Weights of a small GPT-style language model, trained from scratch on English Wikipedia.
Size: width 256, 2 heads of 128 (1 for keys and values).
Each number is 128 + 32 x the weight over the matrix's rms, rounded and kept within 0 to 255. Layers, rows and columns count from 0. Numbers have three digits each.

# layer 5 MLP down (transposed), 704x256, rms 0.115, rows 550-586, columns 0-127
092184157121112132095136144109118135169163125160160075125125175076141143160161092123097190166128130150165154130149112077143095149116167116115114182165157127174123134103173169138095118178137125128142173117151109098100133135103179115140073177168179038075101126101131125115124142091121121127158063057149092085139129181106070086122128121129165129177074136116111162198103170122107162125101
202199143148158109125121173095081175111129105104175042139077092165082120135140135130095117147171058123108095141121115106150088167137123109084088155195167146118102180119162152143111136088130170103137107097104108143150090131133135077124115130094118141149144131082129063159133120114082128114104114117122143171093174134154165061137113110163084163159166187097132164187125121105127134146102
165049105097124074135092126142143155074141091173106105157159120112210130154132157127139153129170155123045093128079112132122124153117145094057190095050123157148099161037139114107112134128138172158090117155100096101177144204128163120188140120099063150119135122090095201178121105148139114106075064068037124129148136139117162165096142155108126155070177095135172155116157098156083175097145
110212122113123128090169174086147157141107160139118082100112101035117113114073098152116134190094101176077157101136129120190140113116142078099176198128145140146054106131145134089113136131124139127086111140167181155121102093089135145137121160162124147097102062135104104104139197176114115115133234160094130132177179092097123084176125175149155154076078143119101069081118162185182112131051
101094126161166155144124076137108122112166142197067134184137150180103136132133121111121146147078091119117158180084151112165038141147146100196100166145121144102129095150194191068076148185155137182168064110084122125119186129126143133157121143065144119120146140124131190068116071167151098160058156112168129135123139138101103188115130105096126212126127131130109142129103064168136114112095
133069108118103099119112216164094095108162177101127161138132141130101114109152141099077170142147080165100121150109120110140148126093093115140117133117078113084119096186098138118079126094134102118115104147146079111104203114151100122111104163123115171121190168106153197161121123176164107113165119156085115148097119101105087103150154202124152211158158093084145171136125114138129209133154
181169101105130105053106094182121079152147134075146122133131103161164102146129163125196091130128110125125158129121145131162147100143098123077168189173106154100098119113127125112111121157071109169143153120136136122110147158173102090124132162184131197122125131083173122108074139154173157061123186119115140124185098118146180132125127073163091078142140149165174126167185157122166186128149
150089167094192086113131162062145154152108072201146118176153098067091140137082178119134145174145119132126138172114146099102062137164098101162176150058165127124138150137121187127135118163143100148115161190132154128166072151160117112117123119123123118181132108131172094099110120106135115069116123082147132102145071095145094136148106134116131129072099122105175030179157119066111134150126
127039067116135120155144141136141152111127145136109115136059185120135079107116093133100134161112166117126143152107087123143103113148133069134131113080197107107116066101152165046158162110109179154131171132114114086128155165129090131133154116130179100100139110150090129099061153109204069106096048127142161097173160133068122090124121163153119068093118122113138123106136164191130178072153
121162086112095102119108146163184155141133196175147149205157172143132107130138116110153121091077111082146068065136130179016173139121101098090161149063113089145127128090139118118141092071074094181141138147153159132159143159113107116158110088083160191111111095197117194130128147121098146080094195115104090100138118182144075090196133158135074065134133169145126101062145116145160157095160
147178126078106131106125121183141147121137156155128083170148113190112123087168143131114096102181118085136181191092117084164109133153132122126124106128119091068113127097093159149121127091126162104120157168133181155149117131065175150124167158078162121141179130166107079139157176120111123106156091131141153134145143176157152083094147183104112144101110187129071139104146108142091153149070
105108092129153213061171116181046122134148128145139110121131174096104149141140164093178076161029134170128153152176113237112154178146069089150188155112149093125158124156140085124097096130121149078141171093102105069138089112096162162128120091119090120181126167124160143141050094113149130122068183116134141123165126082102138162129085146138147132140134127156165103128063116110065118125173
091175149148124159087121136088182097149112093084182120153068146112101084114140122163090101164164132148172113084107115111147083119120176135163109123215109152176128125144073166123103184124112070115100148161133203116097181077127127089132104141145150169100124084149097120136102111114112094166098099163177138125085133069136134127173119171142145140144165151129107098120194132136086144162116
106050124140117073160139137092125100093129132158097142153084097172089117127135147170124138127168156090179156114106130062092125123156127105121116161068181089133154151154121057093095116168149125115122124114100094113099166078192132144140142088125139093111122135097126121115080166139101098094105085102118122135174155147158144195125146100098083157158165152112130075114178117177140135132113
107110114152131105117078093086151015103111184136184085047127109136140136099151122138115117143119132116153071143140158145136129106087079103113121161211072165157126108147152181116198110120117121156174102092140101120128135096072105138127076160100109172098138084161133123154166095141115157121128073124094110138163085140116186152178115084130105109121138131148132127121103113138111175108153
101103112136085138096096083053185109113132162168111152164111128179173087107046161176125104057082082123118157159119103168191146068185102094225115148167145177171155139165145122136165098137096130119085150104182157124111108123174161123107149127113113158153080148150132156175151098173155103108088191186097140138190159192131143095090070075164138092135133136183106077167119102110193092107158
167059096138151133151149152134125115147111097135127073098112093103144086172113100126142123131147145157106156077116077095164120059140194099163128139123113109101122188165128125100055157137103153097116136099072128142067071105165154151063134160099111093128102148116130147119106171165162120150111028131159132111122118184109135063118115085048122095114157104119117111157119121136192124153134
137189112170157133120139093107139131101124149137180135157071143138144124125128138154117081130168127124191112198116108111174112132137018128154130160184115133109167104149137114134135158124146156166160111138107130115102159122093146164154143102164119117107125120086144148132181119137109154126112255098152149134121144098150109151109132119155130187137147161119163164122144117148125141127183
106139077088115133108148104127141133096092145145094173142084125124049184130192181178150139161110108106078090094119075135130144145083106124163124118057087129151180158131111132149129086130154149178091133081112119140096140056047133161109102118132176168151118178110161154104111200170097158128129145116122150093125120128094127103119086115065071131081143136182142079092140099107095122178116
105131125099116137143093255091094103161210132091092129144144126145127094154108192164102129107139150150107089111139097147104135135145122097128118078099116150111135142118107155086144129145100151168110155141085125131084102138174121164162121090141118166107071204118144084106086148151105122083158176127112171139090130159153166178135160158082180128064100121143164094104158178128131162155140
116119161073093123109134175153136194104147174140121170138131057167105107114131191087131195110145120100110138089169170173056069180104061131085105139172144118111084082129173101131064122079170121131084115133177143124146094153112122169142153130153146104102143138066139165131127158150126141141154151076097124083083200073110120123113128114150105124115150117111149139185164119042047164141154
097124146118129060072132157113093139107152201133056121117182100108145078074127095149127121153065101142088151146173103138110081125169069135122166132102152120133141118190110129073113142160106139054151126061152107139119101083099118076127078123130111062148140154171147103124145086117048106121124190156159145083162119093198129110148155097140112198115119169120166127113101126127099167096087
170124139149114153182139102156130181150116126079148138159134113101112133082153145157119090116132123176115172114107108158105136079180110116153103108115173090100153104149114163092137091074083107121164142118070069088094147076098168134102192174190091127114076180162101105096117125118132170129098101149107120167108075138105147094092134137111131155112135136138141129127141097073133118140093
158157066147159106124141125173094126145055125190116132136147178095138137153137056172162087126212207131189219160143146126112162153140068166117095060068145109148056050107135109144130153154159142125125121116062167108141122114123115140105092106085133086079096115067109121124167106185116170120088108165117148157171125118140102100101106140111169145136154191166087149128135197143089106156111
106095081088117135088137178134089129141154104152154146162117201078168088131042152099127128088205109074139087164139146152138122109096091110082123118147185134105159149138162104135128122164164072090097107147134111108100165091091178150173124157139172150121119113124082091168148173077140149159152112104096140136108205102168067152175124100077111095122118074095088090120152087153160186102133
128129101119152106142141196118145072091121064186064110174126121150201113145161132111146150145106110155145167105135109117165120114109073083191153122114120126102154149138152147139112106137134115123122171162119110138115151138169113148053142137140048143157160153000139120086175118148142125122107158145088109126113076086153167112154150131088109118135101085137091131137102065182106067138064
149227142060105128105116123125134137145128112170126113109139138179137112152122117132138133116161130164087139130129113207117094096122124142133121119122133087133142137138124112073148142102093162134114136145085160114091106129108114115171154148120107102125138115098127116131164151133149125127116157171155228136139112181107153159126116151110115082072163148160104107176134129204110167131105
080169165136141113141155205113157151111126136125188099089073097142122181150092164067133124100118138095083110099135088133127132102144080213068101091133183150139149158097100134089135119140122106112138152121151119154141160167116126098121097138126135135094177135118074080151132130134119146100126074122127101149099101129125126110113159102149085164124102055161121127131124147119180081061156
172192084099182091147153119144149142124149117140146151155142157170116157151162153157213125128139181095126144099062140151098161091121062120113129110109144092151119115113079065131182135157084158129115138110113094121142150126159078130085100091161121169123122190147132112097122120211137147126138196149099095095163091190070140144123115120146089092161179122136160091179138123093110147150084
130097081083175126097105142137106174164172176128102123140062122140151170099123196117128088132104151093146118107158118094082116095094103107061138163196121177119107125100120099157176105162127134135114091151116154149123166150053126139093160087109089175084167063094127126060133160094115113129148086132126070125129151058121192118174119151131060186141120093150107163156135103152148089114169
100147124170094174147134118128088106075162163123101182117139092160134157195159145160179129115178115132153107177123101145112139173190157126122096149118149146122113123122163097159124130101063100108108080051128164088051119097096100154160059154157154143117117116117189149149162149070152169125157061161111171121094191113025117121108124113141079159182168103168121084146078159154133115149169
084095196097155126208179162117125121126116144118102158132115134134100122106076158150162107137159102166078126150140117123161131128193140149114175157118141114117111094123093136162133128091131148185096121094101146171139118170151147124131169142154146154070062130171095110118146148150186103192116193168125169118100113186116128154067103108141066187093151103141155093149134135209139097075094
197129081157138100139075082159166137140092146147164121114161163099104062099144134086154117132161094061136168041063159146099136090091158150106112143139168107133125112139127101131166124133157134184157125140157148152114109146073166182114106208155159072075146132122127117081155056129096140157112132139064112175146142089100068112092111080076150073117113120076150121143158129137050090068168
158101147127149086134120111190134092168130181094181104077163123047168054121157119171163133137098088149089074113155152160182092114104126147138148113181194142112112049112095108118153151133164146151142136120166135107048142100031130090084159177172131161107127170184094163076116139124084112066121042115131138090140112120189153097147154115116094167107122148141094120115073185148146112109094
094134115138079165137106141184129159153124119172108130114171136154109138178184178151130129079122104112087118080082068126074117147152127158132096106133090106129175129126177132177136103096160143115096141082151184122126112217131118144172152068100101122085166111141159123136152112185146104140154163169132171171175126117128115146152124088113110123158102125120164159113068144104150089158128
074107118148064153139102117193199130121151162162159141138200140102076106142091118105157182141185138105160156165160109153085071147150106084103091080094082101105126154133161125140130149142099168125132110133159059136122148122113131082144214133155164141150099139082104154142072166164129091096108154196178137123087119122190140150058147142128113124085198145089214099120048112116101079129108
145131118137084153190104168151156145103120084164031123135137130087123128113105145159201130103114098113141179102106074160128037092152091183087164092106155114222156119130109074119134130138067127153127146132153196146130129153164145119132108077116096103110131148162103117083189114128186150077153141094144155170140111167121131134108129135099080147109097162103150139083194095132099135137134
# layer 5 MLP gate, 704x256, rms 0.131, rows 551-586, columns 0-127
128165092121085131148091136094140137119151103108145086179162153104128117142133186154106134130103101066201165117123140099152124179136142115146147151125106114083160149177122096155099166070102081114110157182101121139177186131128142165086112165168098120108166181111144145168103102120076188084148218172169166130120168115183127095152165110118152117082088126122143053123087125145148092161148
122114126134203180110138171102058105099167132153188156136093103134174087113139132150039115067178167144138148090191098158163136114160184124117107086155165156141115129101076134165138163168123155204089102149184168050111091157137094159040118168111178147093116160135113166178133127184135114143182066114080133129150104102120115100099131137127167125107093085158163107063107119118137161144134
125142127168129164185048104213142086120081157154144171142148136160129173204078133153067133159098183133151140119099075151127154089134145111121129091160145150158146054099099179163120146127194140105127091150075114138094088130135120063112198151084132152057126123112159147158074160144161100158125162108120096148123146182126114149152164095131109116136130095147122176134099101124130130105137
135216083177103136087175141123153125185117155194179176101122153098096089205113139123183118127100122049095177161092129137084100177113115118136078119132118155128120125080124154085126138145189126139111068126091080142145086116077126074105127107188165103161109138163131186129150134151177164090082102141118144187147146132108140164146165149147161109187136105105113163124091088087145057145119
099128119144114139172100132108155102158058120098069150114136078190132094108143086115131109129043143131151144165116148143148167121122124088152130161144139108147089139142159138130154118050125129091083073079116117124190163138136141113125145101130104122117164082048153190092143133154195139073115148083163148100208160119113165159135122152142110191137093082121101154113170159127106137142182
103150143123096126143126140087163142136145083119142152181094156152102103100129171114081117141127085145159118110179031111155117076050169190157170089136089146122133163193119147089188126083190156160073168105122136113080103171145104111151120140195142175133135216188140129135108131115105158124136120159109171183142168118129128121080137167165123119127075096156119159128151094155123066119143
135099152169176133113161117123094120186098105145171095155154126182104147118120133100142104059168114128085139091142140158135140196183127140125142096139091126130168105130091159119129131158121190135157147121120107181136149102121096136101076083111162092107140129158106147097023098145123175099151128108140096146151116153113160048134121084102159142154088125113119144104164133139140164116152
128111107145149161149110148114108132154164159176132098121140184157097117158132131139112096120131134145099124134156118099119097107135192132121147163096120147125086113147110050126148143166087132107138158085140107076178144140099118089141124115116134129150130134157105091107132067165106170199132113176142114120171176130162100143183124112146167137172115110106130182099103085113076107206138
162166105151097132165102115140105143155155109146181160121103064124125149132150171172145165125105096146141091146109161128102097175106126141086183127123189100149098113080130148152145112142160093141148136076125057119086131107105110132157124124136126155163118090165089165121183094139129080137165181189087104148097075150107114166103116115129150121148136097158136101140165136149144143091114
109108125124154154134106161152117102125122135033065119137165083120133129146173115107117104120077136159123116132115106123141096201130124077096094094083055152124113175084092139177137158150129132196104112124124136125141095100083129112144117130096185155066164171113109129161113130157108137076112128113168093213158109175132129121080101143118151108111139074097104134138111126107120114132154
143160133107155062113134159146227083133092147118119123185156156167117091129081157179117147076137166111089108128162129166108172217110125142106061117156141127150086133157170102147091101135097162135139120134165088156134162141094160106130124130126139134134128137102142127065129085114110088153130108153086131183070107139151139102132148130095124133104105161154124100134121101118164114120178
147122168119106092084126218166091163129148163110133174158143128156132115094102123073140110105189096134145191138094141088145151139053126102111065075184147151124165122114117084136119101116140101116142134097138141140114102149092164212078103186109112114150162094128147114168059143150092111096193069136148105128211119125125095136145153079139074169129151136080133098145127159172101121164095
103135147120149189102121113164108117152128141079080165153110185133060108150118118125157129109070128174091155160110112112073165136152162106090098169146093124094112096150126135167045140094083129092113125131127085134135093062195178122101185140136132031112075099145166132094168102122208092157081164180146112152126130060165110053118108131129116143105113161094125096111116188168095126109108
120103077043117164107168176137111138156095099088102088144105105125123140138140114102130073150189122089104161068095122152111123150124141074145133084174137131108148134125153150104133123172092157167112124130131135113155130095166111137155044108165167157209135127096142135111094159179159126142122125113117074106119196134111168071121120157137140090187137107089143153107116090146137161104136
139130212101154133149176106168105148184153171143109112147151131097072089137140150126135139076161162169183102112139121113157194165164125051116093166160071108085118111104051152157176130119147157140134115086136121163160122144099105114161128158155082100168192105114067118077031147115101138094109140095103104085131128176155100122123168164126181151108180125137136134137174164112109138104195
145133083110118093158075126035142092139106081086127107180090111121114102137111127118126120128162086092111109140130120088147139147141116107116105142165120109137086135150096127106147065124143130124143145122116126168141134074161144146133165150176181156120144160142142150142110152104142111139148146162182083128129114109144141163140169093174143094138143130175104141126165117164125092155177
082117111186152091111124192159133115133133177137118132153130106128128076169176128168122171111095116141143116152154170104123155111084096084151134133102159150104120135126110154159133182160137157132196172158124117115155129083146128089066049190204152155116170100155190109156092132104099112123154095155171162125114102053104159151108093126138068163169185050143185159164159153116152134162079
140177125105150078183123174127127150121100098104106071168095116097157169147121128126142174119131105112121174073125121143141138142064109113129164128157126110097088123157168143079097128107160128140088078164083036205130121049116123101114125148146102136097152176194176141141145156169170124148104090120159099148186105146100154084148127100141181105146086120102109122114157140162138115167167
102111107180048132130146093152142147180152146108127144141089182102142142140128123121172100108080109121108118118147143167141145091140135197106159101135171139122155079108147134111091073124099134184103177078122116172155137110139137137101137144136158117167072145126123085157112154091140147144177127169163114124140135096118077095102168130158141170104101214143149117161133204154088137114099
135124119155088054150092115084083141119100113163164116066090088061153104128154143117073091092084081122050138121096141106144124134041165178165156094151101190152051068058122102129183161126183115154169114125078136108111119137151083099138131134156144104089079143130136126125145140130114092102085196173098089134136167153109164157049121163082125113128075146152128098137104114095135047088176
126121107138137057191149116130130101157114088122136176098113165125129108119134165115112092132110108115109108137148144098128138163088126130107103076153141099061110117126167201126144154132175120160159117107142150148120166129068117156135188123112151165093181142144094119127171114151175178152224103115093151135205125165158102113087148122123173148160133106090100127087119182131193098141155
136173213156145189115153174176122140103133079111138109159095118102146127102157167092121106149127126165131104154131146098116119139127106129127109165090102130174161169103163131171133169101130069133170154103111102198131155084148156137139130156147135106113177067127148146135142058151080067102153156121057131179168175125199085088067161127127108131129120103088083114134159139149075096058094
126152144153125117171189135147111136128073140149114117145151146119106120105064072070055115145131119101135178096111135103127134156070123133188085108155127187113147156156115030118137183104141120105193150116156132138132133097098169150116090087096103086120151139137117122151064128240143134151110115119145226121145148154105161140140089136063119105104132153115071133123176128127131156137080
130137124092134130100166111109136128159095157123124114163139103160148124148150119173122103054097122156140153132157125161124146190151151137093163091179047063062120136148138127142198133175121106131151142156077107150125182181094129098143103170127166131100088133163152070146105138124143130097089108189124127174099137157078113158156120191079151129149150110138127146106111093177102114109109
132174154154133162111089134140122109094085119135101174128142100111174096118145117111111125126125091091053153110160102185140196149082104076134130118148078130090161173128186153057105134116115139130186116080105124107113134131053139168075145147093154132047075155149148127089154071140096130127139092074151153142131112078101160130156078079090114083148094156115083072109124127124109145126137
161152171185114118120133077061108158122110089118134143156120162138127150118139113127173115073149104092094109136111137133195127139203071142113079084145138128117107165107108108144107071150165125165177129100076117153174141099095138130102081110115132170093099129116154146092121149128115110047153153128053088111123096139142109183162116119113154140111096108089080123135146127074110075153113
137165098113143109096132140102108119092107186102103083133112089081151092150101221134120147083116115101136120140049137133138179130087095111110171129100112194130124148119130133090140139124131135124073163158136157149128091101095143079155154116103145148153164150155180119163107183156156124152158212174101084102127124139127102163120117110083100085129116112148120147139128074144113107107123
086148122150118122112133120108113126130120164110082106090128121059099142183107127086127118135152087151200141133102113160141167138157214104147166164142206123146118127155159166099101143160176130113150138182105101173110107105067107145033100132141187164154137106149127192143095158156114147098082131076109152151132128177087144137122140196120143184127113123143136102155167109150173076119123
151108196185084147092155112117146064157082093127206160111113190144114107136106126195141155165175174109096103041113076105149123113153162156144076146084149118104144124144139102157085152074093100086070159156118132100131087141145124178123140131173134162116141117120102161143045128164181202138146208154112164119144148053166103177091123138084158101087144103151183122098137150122076082098148
157217097108144121127183122199141133135169121140166103168103120181091149098139179141107139120188124133123113080072155085149115132147098131098140189167120173148159109109102117148137145221057047109114109124135153109131106155089117172129073173120158105064126116084074109167118090137172133070148109143133100131147060136120120162078138112123085174077098168094110159125077175180106155104119
167115105151110149126167196170090067165123165102193154115046119196102072061131203183167127164210080084108114149106128133131148149180113118124068184119111072126155148105124143155105201116126147111117068160079104116134107169104104147116118142145111142165102088181093174103148093163096127194123070176099161123121116136187146108153070080131083112115149121130119127136101104125115179119147
137164151110130102099149114097132111109097124094093133131119080109173158160111185137146122112143118114106140136172092168185111093198138130144094115107167151117130096136151119156103139149118116114090130138139115134116127163130115138138131109114167136126114163159148192123125182128156169157119133150127096151147127048143131118195141111112080099138146136047142148096145090110145087118117
138185165170130139101134110141115113166183180108105151140077133125122161158102089172123119117175106077128175125152170159116172149114124082130183131108089120140164118121103119140131058171102074148242181169107115168115159143211116117152097130153170108101122095172100179061195133123125120114167132212136118096157116128112122136070184092089042195130126131170105095133130145131164130112137
080135168142101070154138131144109101064117113154143064144106118151138063102128140124167126123124130147122071091156068091110088110114110168087119176116106065131083105123129128158163183098098168115119140082161178114130193132136182125146124150116134124118116182171115108144148103045104146117148104158126156171155099115152173084108172114134072134128101081192099132089165140094130117125177
078141091134105135130144116141112073168112092120068183073085113128182115148147066092102125108074109098133133128121133101084096156148115126125125134168105103119094181124143115125112133168087100101128154150099123126097166102077144120133104171146212096114145122165175105102132150081085155152137173121175056160156133096218172131052094140138130137115194140171157089098131071161147045113089
170165159128114112135098132103156111105127166110107109139123129138128135049152135076186151142129131139094072162161112129134222089185141138120098132089088078099169105080159127167128209055119128106096135140100078128158108138163117112115149142103141095109076067136184151162121077210193067085140151138110112147101103081140109120146097163103073128114121106145127142144089120137144094084083
# layer 5 MLP up, 704x256, rms 0.135, rows 551-586, columns 0-127
118112073148142165134106090110119171111150137082134130096122161134141190093165103074145171158132145108106132109129085103105116099118158131080187157139130142170132073086094131123189162135162187125111095125135126072124168142160160144157097133113085087176092078142148121139130154124107094113110068174145073124098125079141125177159152137121133100074064123149082099096168033096066151082131
173176074116104136084146138109124152121155137121123154135148162091175101117138118086169181139166126122124150141135113120161164163168105179174156096186122164150067136159123141179108126097214126104115090171170121062117092128085095145121148104118161126064131164070149185124120075133138167146129088093091115171134154142161189104083199166161145132133147154121126132151111129067102115111094
131110093140164142174103187152168150127140137124149168105130148147147135156122144141125137101133124119169170194148125089162095157179149156071041116128188180196144131148094111145080112129111132117111154095153141138175152148107157156147188140146121111200153098125073119109107135101102148152125142132163103104050087140216123162180130109121111098083091085137100178131133162117074136142121
118150153147113158152098145142184109048187149132163117168142081074103107167127214110144168125078155152143157140113105066147101091061098141155098147104127200065114136130141154125134125136091129111092112120112075148118042115098191151116145124171124161092117132056106182196108096102168146127114106134064091133148070172129180169117094099116129084112128155071099113131158094167120144151201
175176056064124141120081121145149129137113131118102120159091141089167079113201156129144087141109072104117129195106119142136132095073069149129177098086159076105152153134154119126140146107199128157086127149111107112192114111148178121106087140093135067194102130096142110129102138171064126106093092132153146085152154111114107124106192163081127193129128135151148160076103127088167123132173
205139139145099096096088149148095120118121073129112041154128125168169117171188179148164195127218105100173138088153138139168138119105103124143140158138181133214080114100137144053076114156109107092152118057144099175111158145128163071124114134128120179132127103143128120160148156153152094133165165129110160128106168168179167156089111126160098096134187125116175098180135146197178099107090
141097136138109157146128120136141095090165136141109113172083135121138152141136111075167111153101098147097196143081166095149148117154110151136178147073135080110097076066144149105089168121066135142150098128161148124138134149148138157104199154118130123144096108110144145100106152114140177152084150125077140118100157119128112102102147206094163169167146092101151138135083173144158079098161
123122136168176160224097095056132130088155168100067151072067142127138158117107103116113095098132108108119158078149135156150107176129136146139152080173112102141103099119109091122078141091136092135098125194108162129125124087113133099130090132145117166175115123125117155089081130124155099118153144083140160102144174102130129133102136069122101090130110106150122163159108137101075129116199
157149105182112120066181133125161134122107121155170072152128098118140053149137116156143146134086123138157109185052174160132155140133189126147148136143144127114201149047111109138118181102118130172115189105169061113109078091129072205110147156122099117125098069117164123076155155142122152106113121197126135143083167147124135145092141165161169155099141119126143179147122123109090117179121
099147197125162148116093129151141116184117128065084162142128146125120207140138088085146109173098173101120139168101111138074082146161190144132092121144145071147158134133124162143143154142088112136127021120112132126175148134123182142086123148118102171133114086106137211122060101104082102094092121111116105132106122126119113159072092196153141083158093101095089204113088099155117145136095
138122140136152109157103129152146173149105090110146097077129122102066132159105179110097155095144077138142144115109183104117094175156139141122145155133123149085088150103141057107115157134134153118117170114126086095089133084125144058140106144152134096148118183127082171144136096068138136126133161047146191109140143122148075164134152090157143135131114177109092114185088090083114102114151
126148143121088103161119076149150108110083134066212140101134170138168116195085059141134178105183087058136153124147128149149119132082069179146161112135106157145133089113168144102130128169115146135174028139157151109147140080157097184087096043142153171157161099092185097145124112173135144113115098169097157145092115105145135146116062155081126152149157083107141143148124160141140113130119
083173154103059114195145173138166131150142077097131174130141114106166168170097177117168138144094120136105159108118161134129094153126127074099116187120188138092147146110118136156106090113067135154149146201094117120129143144164180145112057122125119209153125126198137138144224073106126153092150135153132149164108072142154134102091105117125135166099102120125151121156139169125170128135124
157094136146136134127058126091117147132207136138123147148113125127102125113091143074202090129159127185145130127095100154175177143076154128114118112146115096101167154062078063083143128120111177111159124131186080148157090107084138099176170095170113139121141113172107128168189103107046141073103114179137122127128094154174126135083071108139129145106092151156130164165154118176153114135130
090171120122141119097137056103146092166137145111192119113075145138138166159142067079159134088127145137122127137099123184087157153108090070107072139124077128112116090099106106069165141134161154085098170119104127144168106106098114114153092001110112093103134150131124102129146155143138078161175125118118072121124098135174115129119168103145095140167174113093179129124133114151131140084132
158105096078085140132174099148128130168134107114158144144127068077111131160093148124140120166081129108121085080144153149141120147099112079079116059137120098127127096082086155155104087105118147141141122095137134207131136120144151106159122120165164075102121113123137130119150101113061125122173077173113156159113108110077113115178154154136097139159181111062104145151121140078112126116090
251124156156122093149102146128142085145139144134093114124120168139130099139150099114152149102144157133165065155150099073114110107112144131141069105140133059069170102096144134119158073154062149100129117115157144110151187145102076113121116152132177119105076106159140144156098048106095118160092138133110097055075079113152130122172189096152138174185099060181102124126142113157142086121125
089138083199126075113168156077122120130150123137085090112119141156123114137159121108158156172205122078149141166108156148170152111122119071163126094105053179092142110141164091139078103139125089146073120132114084124100133142119164115098076106151149157120155170149166162118100154167132158110129131054092138122195136170083097206121213117113132184135117102118167138112139165167106104153166
153178125182155106103150128092128081209175139177123146131134139127129149143125182113068103112138071195113154097195114186179106137151186153116084109169097064116146139120108140116162151150127130060163117104164123132093183119099082120116111121085108140080150104210104116205084121119116134158122084132131084110065192156127100145172137117138139103148084156157074091134196086100092144097125
109138082090150101141123083156162141105151110061072123109143082138167187113095179142166075114121126131128162191158115110168151129096173171146159149109123099108137074148087157094091052223123094101156151141087084080092130102148072145124193119119114181194201129123085148140116168130094100107107175132148123137173134128073151139178143094089132137077174133156117100120144183087126160116134
102113117091155165145152122101121160134124186142132141127116110147131134145164134130142112126144140096123222120097094178133114104120166132199175127061197131150064146109103095095055158114121125170146198125090154158125113153096116117166141108117162141114101085142202101121148108083107143117143118116120198116164124134128102186127106190131119087118129155138106140124160056115141102109087
067082212145069109109136191081182165075177238158096068095138147159100105085114149108104117060151177137107109152065166132148144112150144091179108142106137087127090121123143127119081096159166150177152100135096186144135115107131120149134065130100170100145130181130146158155175133119136146163113099148135185159178097129114144081067094123090150159112147107057101122058142142062114115017188
141129144107136091090158124091176122180170152110100152075089041186138126141133140100091092118105180151150172101146152108196152147125130112081120131116164100141133154144115128093147126134145105103127140105106148082105093143129173095112050134141105141102168111060149120072118108177116131127141114129104118108135120116165157133046170135102172126180153150098059103163144116099134165170093
164132096117069150092105116131095089128117152099146147105094120158123145140143186126141138094159157171133117133155128078127130097137130155138120174120114170162146111148177135107148134106154123138135111154126132104090099094109153189166130116149122114193170123131177150105144075187140155136145147109126130180135128122114100142129145150131175085078065233123084125101146146154110122069140
128082133101193109165124096135145172151133144153090118131131096086150144160060106117150025100080165151102096126132154108121137108056124109201098148139173091122166138141088114053108212098099119123140200128070104131170146146123070136116102071180131104128146195129139142142105143142099072108108205146154164143119201194177085136106127145142082096126157170072131113134113152120177129079156
119136137122134147133213133140102131148177100110083130112144093148206167161154096126144111128136190169175104100117112148109155177114151156131090159130140134141125106134108150123162086166105129110143077151091150145070121125095104116144145106138089134123170136130123144099115140100140163131153167066160111130156138138174141165096125101170102116129090091078189158103127139134197113108068
112127092115153138172152137162122205095116128131198128148147136114129120066193129122092158112140145132114127108184091163155120131142115154137088165200105111145128118133132080085158133145164151096139090143096128092124130110099117096113114086038129087102089132175143143144119164067104165074089141111135104063080129151128102094115101125132067176160133093148103086193087137131135094143139
113115148143111114113106099146094122083174097093123182099090132129151151171171121178150148115158094181135098130103122083146140085137202083133117146154155070146156126155158091162128203122119112101148116129155096150133134056143148063155144177192136126132129132122113122142146093156142137072066084180079211134145116137105171154079050134125141140080177145162073095173086098138070174072194
092118126090118107152042179103099128117177122143098162152183099143128122113124140125074122131113145098154134125097129091101109075083124101147082116152172065137143201151104153108150094178110182139165138135101107131139115155105113032126126105084137097104174114101170091166171145088073076117120126155140140115042138154094153171188166084135059145171120152068095120142121140138141134129153
074112144148131093138107096137168119102098121138117082198100123076132169182180125148190112071094112159151108147110172129143212114093144127104139122118108087166168084172157145185156144131089154150111070124134105103135158133041121148128141126116133164116150097167152059160117115134138181162097127128113154149144048146192170147164163148115116078112152126121078155143155095124146141103128
192083149189133140164182157204095135107179176096119170128087088120091090090123139144170103167182141098112103153128133144183165143151131097138121134157047122125152062140061086121148160126124132133082131131114136175106144170199069105095119128062176155090078068172121141069087148106109094119192116192073130076116136114222160080123078103097125181155119069113143094115113098127132139072085
171175089125131110148095150106094125113117060124130124180169150131104116079107100111137194153186122173095075146081093185168174092102119114169106076132114124135147116154115104176114091113120100124082115114090118164119191132086096130124171179061136088125161087086129134088166146162073087116144132131107105117175129146177170112204085116087106146057112124099152159136134109115139114139157
135124115172126130184083101137060126174148163055117122103176081143157153112066133074130120095148088154118069101065120140145122165065162071139136236133128088113091120155113106143122151219161129164110123129156145076128097083087153163046101131088145142186103116168105129148147113065130101210121124128100128102195104153124110110140182124175107121121107152145089120068179126088146131172113
208197168096110107120159133100106121128133134178150172145182119151073084143144119089106093143169108131135115157214131136068127165150129098110152128108115128122142106111133151150073073154141138104130072131146171178088120194111100111122075130105118116138144139182083122153166113151040095101134167099127136110147159173091109127094147144087144136133105100109147099126156148118144095102127
162180096163101107090165088096115154131108110176153130101114182149179137116121140137092171146107132172114151101061084105086083119156109096158160131186193074082155128188135160116169084106131163068120134091120115129125141143129176086109123111116127121123129140140094178121153103126129133160076098100181109186185137094153126112166128086102149171167117096129184143150104140177062151093083
120101183166100115104098130169141040161131140127142133092101154166072095108125086153150153134133103080101153105119131119095143128113139124162080148121164103136150124134091146104053096151065167157088113108137164164102145147145099135139072164096133179132134168144108185188199109124131113110076131108100075161131172073124162189149080099166141086129112119133135131143096143100139126087152